Weights of a small GPT-style language model, trained from scratch on English Wikipedia: 82.5M parameters.
Each number is 128 + 32 x the weight over the matrix's rms, rounded and kept within 0 to 255. Layers, rows and columns count from 0.

# layer 3 MLP down (transposed), 5120x640, rms 0.0119, rows 2468-2478, columns 128-191
[[118 133  96 184 115 129 101 128 123 120  70 109 123 110  99 137 162 120  92 132 106 130 120 121 134  88 144 117 155  64 128 124 137 102 149 136 171 146  73 131 103 127 190 137  67 144 130  25  39  90 115 113  96 124 133 138 166 118 101 133  74 126 132 147]
 [190 120 108 135 196 175 164  53 101 117 102 132 127 200 127  58 145  90  40  87 162 162  82 139 156  94 197  93 152  51 124  97 122 185 209 164 158 182 121 221 113 138  86 101 178 103  72 188 111  31 137  99  63  45 107 114 159  45 120 144  61 172 148 107]
 [122 148 122 125 111 126 136 123 120 121 132 119 133 128  89 123 116 127 131 107 148 131 120 138 138 135 132 136 120 125 145 128 157 121 155 146 155 110 139 126 136 126 148 138 137 118 143 113 130 105 126 132 139 124 140 117 156 123 130 132 130 126 129 124]
 [135 142 119 131 126 135 131 136 102 149 117 110 140 119 121 148 131 128 138 112 129 113 139 112 135 126 134 136 136 125 135 135 131 108 135 119 116 116 120 120 135 131 125 127 123 119 133 129 103 146 117 103 131 116 140 112 127 129 145 134 118 123 113 123]
 [255 103   0 255 163  27 112 175 136 108 245  47 172  18  65  28  99  67 182 167  67 252  93 134  69 105 116 255 117 141 182 121  84 152 200 136 109  77 101  52  71 130 122  23 115 125 143  70 165  69 153 117 110  85 155   7 147 156  44   1  98  11 126 112]
 [ 81 156  69 134 141 211  67 170 121 117 220 206 171  63  75 131 107 227 161 229 116 164 159 123 155   0 170 125 213 223  58 207  91   0  23  57 125 141  54 214  96  93  23 173 163 248 143 206 217 187 198 169  40  50 177 115 232 150  45  97 108 255 234 154]
 [138 123 137 131 109 166 107 105 161 110 134 113  98 126 153 133 141 113 149 103 133 109 155 133 117 114 137 158 161 115 137 151 104 115 149 132 133 125 132 127 138 127 126 109  91  79 154 126 116 163  94 123 145 115 110 145  99  89 115 111 140 127 118 144]
 [136 135 105 138 133 121 145 177 125 124  98 104 141 123  90 143 158  86  96 143 113 151 141 108 117 120 164 167 152 134 118 107  91 163 131 117  94 136  73 148 142 102  90  86  79 124 111 119  82 123 173  91 137  62  94  64 162 120 173 148 144 116 114 123]
 [142 114 121 154 151 152 112 127 142 145 123 142 122 134 129 127 140 156 132 111 119 131 118 137 118 111 140 135 161 128 148 107 135 133 140 130 130 159 109 133 118 134 124 124 122 120 151 113 131 130 140 118 138 123 112 133 140 105 133 122 119 108 118 124]
 [146 155  78 116 195 108  75  55 134 163 131 106 105 102 165 158 155 180 166 106 165 158 134 149 135 141  75 153 122 133 104 113 143 155 175 119 151  85 116  97 194 112 144  67 143 182 139 159 136  99  34 153 130 121 137 139 200 158  35  89 160 165 127  87]
 [137  76  54 141 135  85  41  82 122 135  52  93  99 213 137 112  65  72  74 110  62 137 139  96 188 163 129 241  88  93 137 183 174 143 159 226 148 127  83 235 159 107  28 152  91 105 128  85 130 180 114 183  81 123  40 169  61 162 146 140 159 110 120 138]]
# layer 3 MLP up, 5120x640, rms 0.0173, rows 2469-2478, columns 128-191
[[128 116  66 191 135 122 206 162 213 125 184  66 121  80 174 149 171 173 170 170 149 128 152 140 123 144  94 141 111 165 148 214 164 113 107  75  89 103 195 110  84 146 135  25 140 160 136 116 129 184 131 194  92 164 144 141  70 107  85 111 149  56  95  85]
 [117 120 149 151 147 148  80 130 130 122 144 150 137 114 122 114 203 141 140 121 111 112 126 173 162 139 113 164 100 134 141 113 128 156 151 122 143 116 108 154 128  86  87 149 130 112 126 148  93 215 118 124 158 117 105 119 108 183  88 135 174 121  98 144]
 [125 160 116 156 112 140 171  89 143 100 142 122  81 144 136 115  93 115 155 158 137 105 121 127 132 123 161 138  97 119  93 140  73 167  96 118 115 149 136 158 132 131 122 147 105 127 114 116  83 125 140 106 159 144 136 131 146 165 122 124 101  79 120 130]
 [ 92  95 209 190 101  96 145  94  53 172   0  31  74  60 144 111 125 134   0  81  68  76 132  92 133 185 107 135 109 155  43 131 143  86 229 127 165  86  87  56 106 147 159 231 134  53  43 228 125 144 139 114 169 208 125 123 125 142  46 109 108 139 134 181]
 [123 163 123 146 146 190 177 191 172 226 166 100  96  14 138  91  83 177  58 125 152 181 102 132 247 113 126 116 125 118 114 194  97  87 130  69  45 131  87 202 111 164  36 140 135 165  67 107  32 198  86 117 142 125 121 106  95  75 178 206 110  94 178 105]
 [112  57 161 178 111 117 127 115 140 126  86 132 110 129 102 149 179 122 110 147  98  94 136 146 164  85  95 116 104 127  99 161 118 182 151 127 149 151  91 141 126  95 137 162 122 148 160 135  86 139 124 127 105 122 109 118 125 143 148 123 145 112 129 169]
 [159  98 153 146 138 142 103 105 160 120 150 139 157 138 140  68 106  90 111 122  97 137  98 166 146 136 132 168 172 148 127 159 117 172 145 160 122 142 140 173 146 106 118  57  95 137  77 150 114 152  96 103 136 161 116  99  94  87  95 112 177 158 124 102]
 [117 130 145 126 104 113  88 139 124 105  85 128 113 120 148 104 112 140  74 120 115 104 128 183 156 156 150 151 110 166 157 112  92 114 133 162 114 139  90 157 134 135 112 119 141 131  83 125 114  96 134 134 123 152 129 165  94  99 144  92 140 116 161 121]
 [153 130 140  99 134 115 148 112 124 102 105 189  96 109  92 142 146 155  90 126  79  95 129 135 134  68 123  89 111 114  93 130  64 113 128 150 149 119  97 104 172 153  96 146 107 134 135 181 111 154 129 108 113 139 114 173 104 118 160  70 133  98 133 110]
 [162 115 182  89 172 105 224 149  86 114 112 147 236 110 102 104 145  86 173 130 189 138  68 163 108  84  97 114 128 130 122  62 103 136 131 103 143 117 121  11 146 156 152  94 147 113 149 107  85  59 118 110 114 137 151 111 132 179 116 230 162 124 143 132]]